{
  "d_model": 160,
  "n_head": 2,
  "head_dim": 64,
  "rope_base": 1990.0,
  "init_std_qkv": 0.0341,
  "init_std_down": 0.0,
  "weight_decay": 0.0,
  "seq_len": 512,
  "train_tokens": 122100000,
  "dataset": "wikipedia_en"
}
Each number is 128 + 32 x the weight over its row's rms, rounded and kept within 0 to 255. Layers, rows and columns count from 0. Numbers have three digits each. The size before them is the row's rms in percent of the matrix's.

# layer 5 MLP up, 640x160, rms 0.124, rows 446-523, columns 0-39
117:173062137102128103161165087078157123124115139137127120226105083162183121126119116130109096059146092149152051082147124120
100:143102154130179144100097111083119121155130155155141117102133120111094133161102148155115128133089110180200116166100124122
105:158072167092178037109138103084138125125187143152161120103158091098160066143128148120125145163110159122115122141122122172
108:125126066122137100137123122158112133202070190157162124125119068156122094119067149143123185119081128146103087167162153154
095:106197110182104064122150127083105127164151156065092095096140116080137120132134149131116174169162133166154107097156130119
104:131147055077125066183125077178111101158103139124189107128083061039134134085099150064097130173115117150137133170185149170
099:113111108124111110146112098087140100169167119141096112154133093125104130123146128149091166122175113194142097143118137100
101:154146159151122094114125042057101096113168139044127077123118117112151089110108168093157070143086139142123086167044115141
099:154059118123169100084118186132138118115065118160201129138149180110106129085091151212099125144137147126116114174139133122
102:137118088154140086162067114100131069111129121067132131123108077102161109133121129116112204082094154112094057080139136148
101:119125113110098098146133099120153134152103177118071116164101116094143106128132139157097087142143164164111124156215119214
099:116117089105166145111152144168129086135124163081126120144094149093180097104088124108106134131128093095138093143098104101
099:133101113138100078155096156096147131136114152108066074145148131106096165146037172131107097169143165136124131213114179165
082:104145102151070109117083157098145180202129152104131139107133146117129173147140156100135112166133155183128081125186161112
087:095156140118124104123103169114168123122194118155124130121083158076183141118183171138117143138122166143131119112156179135
105:091121168127132089172097063044128199130127145157090099148118139158162187128119183108142167193130140123191116129133174164
104:128091073118131118137135127150168106146107134108114105128138121133133132124102151146102137186116131085049169127039179079
106:144153139195132098132102151160159131141142143136102134136116130102138149115147185136111196183162108125191151165173129178
096:091154147116089162114096143154121122195113110132176127122115144088157085093141155150114115097146059152117109135152120052
102:119113147100196031076192139130100153090135102159175104097088110087121162096125173129077113142082132119129098171117149195
094:067127096109179137130118121088159135162128134137187117164079151096191083148133116180130133116079115174123154116155129128
099:088093170132125137115109126106128128135109170139080121200133135141216131137076172149089123118122121070189072124085118131
099:097164119146082103089150094098141184180103137120123087185142093077166092086125166125132120117152176156113103111129166153
098:106148080129128105158124090110088073189104159151115101135095115089114126114123135094069160128136152137154068135078192190
093:140153104150126145096160166167157139167133119159161125145133063121126079160105145092066183162113116130121090079168173162
102:038195099077128129134110151142092079136084153098146112071149121123126118119127150103148154132138143137080120140111151149
090:092104149124117096127110078122141145132079083180107103120108035071056056190183140157119099120156133185140115110186122148
106:140133049148144074170114128153108112205118180124169064172128120129102158169102180193079190145147152136087109158067144114
103:124127090131110145177096141123163101206094138122080123162138129128124117054130171125089212158168163086108086138117151179
094:054144099153133151112140147069139133129133097136129112137129125144237131139163159109178121087112085106140133117062104131
095:154130141110150147152118106108142190193103088108130072127117128133159169072145152144119152198150150064132140142131153155
102:129140125136114168125103137144088064175143158102080092123112104070154129082198132146078201082160067182149113125116145127
117:099083112111113105106093106143180074135111185138154125129128112139125102123135109105196095158119160169094151167149197166
088:099105096138159103162136145061098140159148148138138122161098108065172116103119149070159133126095159111126083102172064134
112:138150131116136170126086136137114112148142123149168109151111088138123183134094170229105126128142145100122068121052162103
107:106106111133142095070133159079157161151133142054113094143062185114121078122157151129136069113149135136154149141184102137
098:117133103076206097172128117152125093160108127122131095104064107133095070156099107125082166186138103148110108095139146182
093:078156114134127162087089055056142144154096102165170124139097112064165091078085166147159093158048123125127130141107119093
089:128165081126089107101083157187143174171157133092193083139155107041151139132149146136135128159158085087110065131139107139
109:129124092099215082084113146130174143193100150134125126123050148083126122059088145140155075129115111150088152138103113145
102:113087136093143073137106108095200186128101088179118129178120135187116155148096121184126122168126170091144135176173170168
095:088132115137141127132072152142145158103099194124117076148147082134082114171175135157178139142133125103134134176139093108
102:138115082104095147081122143194110098125182171059169084087096046039116095167169139088140125141092136130126174140131069121
108:168085120093158146110111109083103108187157106089075109118128125126155129129152178131131105117093110139118103121079143114
106:122118139094134097105124110158117104124143166127157114119080086095132221119105142129147154107105081103164151120132084165
094:161038128155132163149145172106130138194140167084102144155145137116206134104116159104087097072151159135163081157149143084
100:099117133118133122160090156147120144144135156117112114159091115205152120121086129084155105128150086114106159148144150193
086:100128163073088097201134139126074048152142134137142129141087105122123167121011152065150146160102151110121132168139139096
113:154122094157166124133101096129117142158085160086150125132132145100185044127124125134116122085111095083112148147073167096
121:100127092077167094109143155101128119121095121177141083106052153108089193116093115155128091133160137149160148190106119140
114:179127117169140146114086155120191098175151161027095116142122068103138164114095216173132099083117124175097121149113117090
102:108149115098159050168153098142134130141087143086160117165092092108097160142057128146145108108105121145159136146115107102
100:083130089115139050102103102133144084132149227185096127123122091085100094111093160094152112164063199093151139140164209142
104:109126111081169120136123090125108109183088124163171134168102125160108136131085084131165108135069068097096061155159160166
109:097088155069153117115108198103141052134151094100095118138125103150129132099164143045098155069103106150151152121106164214
098:160088139170123137134126116140188062170176107131103125172102103107144094157174141145106134132126116181115087151166115092
109:180057095130121096109109131155182108185147154119134113131153109146132122134086113138118138181133139073115129132158136155
098:159193154111066128132139174144209142143145126121138124187091111059150135069173157146124131153132095132194172086162097229
102:108140054114115068151063128137135097125144125104170119146136135095175098119112158112127197121143120125082172126149104129
093:143159095067139159114107154133095098143125155124163108109134109050128126132184123136177145108137144138062111121116148159
089:137111093163127062084127138100155067127196177152070142086149057103141157153157121134106094121162117158158123118154117117
094:116132175118197116034087133092202114076148209124103128163146139142199101117143140133140117093134119074159106147161148139
129:158183110106133117147116196139092134124165135113127090179142046070146115169167152130139125158126125099093109063155135132
111:045195133074165157103097120119168114138107120142101128198086105026141193105117121166144148150107158158137128185140133120
095:106132120112093072167111054151137165163124127131168097117090093087104157182182147110107147137157143158120157130121113165
087:143171159066152097099040118124162056177087141163123124116143079145127089166186118184121178138190153191082043102047140147
097:081100092114126079076115134178116130100127122106165127165110145109155120125046143129094154110109208001142117129145159182
109:110124081176223116104094180118129161112137181089168045087145082135129143130146159105094076189110167140166133180109197156
110:126086119092117105120109119104163121131152117150129133133113176093162095136125201097068101206131168162156154110079096153
110:128132094078166149114134167052125152152172097122142134140097161137143138101154128176155134117084108083094125091087131112
097:095203077165118120148116102105152151176081124106160096124112055111131120169132145117083194166115170141138151137119223180
094:121070180130096104116111153107143174162127080171132152152095127136133159088162145075145156200151107148168109131119137115
106:115116147157190090132158112138138154122151095163161052135143123114154145142096186123125096145132187195148137099181115123
097:103109108112180104148121127133117111122167117098071096135125146155109165112101175136156148161108109151136149146090105081
108:138117096107116099102150120151109122091142112150103139149113136121114121101050162161097117115130103133154103145101165133
106:099099139146144114140141156188113127150143126115173075189152158123084142164135122136196154115114212154101152159162151111
101:145089056109161159124182130173150102133164242131159118177116135106111163117131120152137112115064084050110136140123173160
091:069091168156132114062072153110173125178093173133168074142113135132167128110124125112155145117147134157100167120105163177
# layer 5 MLP down (transposed), 640x160, rms 0.113, rows 446-523, columns 0-39
109:173087125143156137149171142124144114101150148122145136164145084123086173071147128132081082105174068169134112102156167130
100:087130182148163203116125128181075118206159124138145144149066114136103150150147081184123121089142134096137120085129125115
105:106095179176166147102181105133118099199119135143117114133125142084132144121096100088191137063137134204135127192169149147
123:104126131130114126139109083127114090082095135069132058174082173138112161182122183131092090151137167056044143111159104089
094:157095145195172129102125110108128086138097142112128126159149171174122178103118085130126132165150131211144157138151139081
102:130156071090142142109177105150107108129173144158152138170138149146133130147164133116113128118178069152159143083067142144
100:115129121061114096167050100121091155053118092123100131118132117105148051096134108140091122110105154095148119102076164153
103:107113107201075131174158211154094134175097086172176154122130106147192073194171103104144110089155105146134150072147134128
094:154132130118138177136087027113138204108164095164127119155146120104134176103138158112127136132146130100125159091141162083
101:143158142156124092112104084125198137109142129151132157133116159137093151191160084136093049105164137125105098139103116139
107:124082136144128164164076054099138117138137195135130143163149155164086064156121139114164129165120128124125161162094149127
096:051124115159117161133119178118076093087141125125159067133140100050139157115172160070131170141080159159120123097203131103
098:127131083104134157125142088123130103169074148092186156154087105142132132147138074179116121128056145106117148102159149147
076:149142171155146165144145114162148112065149172120109070156162104154104187167115152125153123112100155134091155116123135078
088:143116148144127098061200140143083124130110130072115192115115120116156159094146165161114102064140141148169112088180141154
099:144138140116092162131154144147158109105147147142123126111103118128152163116132115121085133141129080114179173184123125096
098:118125134142090200120054125113128190144137123134105148151140119086159090111147087151114063122136140141124128163114165069
112:141130101130098070126086142108146098109121140126058138142147115165080175179082114116081090115126145130144181167131118108
094:125099118124101053080137089113145087069119149135115073094175129141176133168146131154131151071102169118131091158079101197
103:147150129126100104134137072150119066093105110135115139113153107183122093086156159100088125101143119117186122125117187167
100:162159131136095101152075155084164178123166072134115135157155147159064155187151164118172164143092158107143150136158155114
098:133102151098153134077167121101135149089116152121074105151154162133065147069158108114120099118121131146101094200086153113
099:146147064143153095098121128099108120110133109175135131129137159109121176157154087137124128106158064181096142077133109054
097:106056166076149169146154187169135116084133127093075171071110098123162128077131104132139159149188109161174120179221113181
089:162136150122175168086173228166175160143175095169154129136140082142128088088151079114105127137134084157189124149116106094
105:132109139147131162157114072147046153156127123121160143088097120103084096126152156087098208123139061090094092126132119152
088:098126115183136127119069109166125119136115184149119085121146170145182097118160136128184075207103176091155121147199153108
102:059135164111135116081127079147178135040153175137088077175178167099154051102123129123131124058096123178120132163141108095
096:138146175114079147114132146120154132133193082129160153151149123180132123110154117137078166116148120158164158187170108171
090:137135177142115151115155116120157081106094154158100143139142107112089132098117114117069146144117127087133136194183095150
097:097111176133123098139097070146095122081130104164134100084147107175169069154136079155171176166103129151077111123090165166
100:063085161116137118130157128131071102157122155160146122175131131092139161140101200113130106092122150086127137163162124146
119:088198158145132166110162114130201121124109131149130137135088156162106118132138102106140116123142058088138167172088105171
095:215085123137087182200078132134172083144129127137147155094109125094073083141187090120179136111117051163121146041108089093
111:216166122148133128119144085150148090086190154130067141094145129171106130174133110145217134090160108160108156090139080110
098:129171143122116141134146129139166165199099145132106114156129113110085138190127092142127124152132124162109139168134154165
094:096151130147107050165133167134105164209164114115082073168169136071123108146143131071108105097138160150122116101105160139
093:159060113100032221133202132156141133160159156150156142093152149157094106106121132128134121143120113088170117150158084123
097:195120152111131118150220082117100148093152144151059173096166092076174074184108092142176154083144094120118075075144154115
103:141189101169106099079115158131152144071121127067111152133102179088168150100069113159153089091113161143154152155187154169
095:106190103113126139087079134120171060177022153161178058173127131105116053120109117118109088176157096140078123160120113143
085:250133065135109152091218101121141112137142143118072117136182102132119137180159091140168149127132150168161169132111135150
095:099129178092120129157135080123118127132127125137123117191149094169218121157130152117135129155111157142148106150119109135
112:112112173083122068190073104106119113161101107128159163100107120194188139112132143165145153128128143102117112146167104110
106:163157104081128166079114133086141062115177186122124150123102147106160150098184102129104120143124106108186140137119102115
091:074141085151146108101070123060115134106101130119135098131182061128108127149101150135145132156100083148082166172118093165
108:165119080115157136128158046130106119136172157145140095129139186124096120121088142108092064089120111115059140098086106086
086:108143145145104117117079087190111153133140136139074183145135100176145114092167089155146106125113118169079159144141166106
114:174054108107134145102129045110174126066185136132150139123168103155137141152133098140150139150143090148120154122084199097
131:148115129084113232143127145104176161149159093148132079126181119077127100114165201136112086179135090090165144140100145087
114:157102086127101173096187079102191110176117163133201107115126085068121173168111153103147148146092051117112143128133117084
098:140162101126126140077111151160137114108153142099107150145131133092138206204182096165099102135081142160132117116094151087
102:140110094079095140086118071150126117124179122164099176052110081086165107092166129099084125144207100141146081074109129100
105:111167154119086135131101106152074133079117058132140192142186160183111167118123138108139160117106144114149087071097138133
113:079101160070180148115135104133131073164148098100148105123154109167106125136189096179114138058117091095147103093126197173
098:102146099123156128183123137141097099158097068118223100155130181099101129090171115139137092144200197127164136145156138119
111:081192101160068210128137149098124056109151158123128220138127179100127160164129161174179061070111087134147173197137126130
099:090165153162117137107111113187125056102122110166139115139187161140094100109115131152118148109089107117172133117109193114
108:129149103140142094143142097130172111087097152211137187149115072148098141098137112152142166104059106099124118079078098128
087:192101158153112098143135145139162129151104139094133106203124095117143111110098083156154148175130176131136099127088160158
093:134109112068083176081129174143134155158120095123107182107100169086120125166197126077094128108168125152131123116136177098
091:143159125117069164106136188126208162162191080134126131131160184079120158155135101128144101085166141171087085129128115122
162:182151135114186091152169158126157099109146113114060126126138106100141123184146110124143136150107189118114128117118139143
108:112124118188122166171133166087122182042072096126139139099050160148097124160114133149106145161109163051098134117156114073
085:146081197106095122135075123092151139132123137101139167176146143117122106140110144077143124148123148063130108089097121119
080:147095099123123104124111149092160037086073153119120161147129155142132156127142129122132122143165130161114081139121171174
093:154172194119174175131128086142140126074157089150114115181141134123099119171149131031132054120121119140203170118108160098
109:148164101101129184111142171135139110117150141142144098124148119153116197128107107145094168129166116137086121072119105115
115:103122114136085089133158121115093146046136133054143120076127141112163155140095154127169133146169132135191125114146119123
103:106106137151106166114188105078092163193145110158176160149152144135071131115157130097176182161136115102148100128118047160
092:155092110139119149118178179156124126118156122126164155145114082116139081099094137132107093160108113127118127122092106172
097:145153078110100158131111156082138135103128139090106103093145149100058090177161155115140143141078150080057144175120113124
109:190082148152124164063195201166143074150144111208129139116142182130134138075132157043120149158116118103106131122115165085
103:171120137091138142141128107200143074054133112114043140091126132138117128114125141118159127122111105134140121190098125165
105:120122134091127108117165150194065092100160151190144190120134087147177153130064133116117131085164082086104170046135073155
103:154134176162101116122193070138126131099169124132127152121143114165141114188119135084122160136110076131114113086156142094
102:088105116138113175125135150110126056120118214092126096127118138203144177110138178143127123163143142079135188201135105119
092:183113086141165118190115101147166189113094151139121148127135085153077090153132094097131132110141049083113126103109128124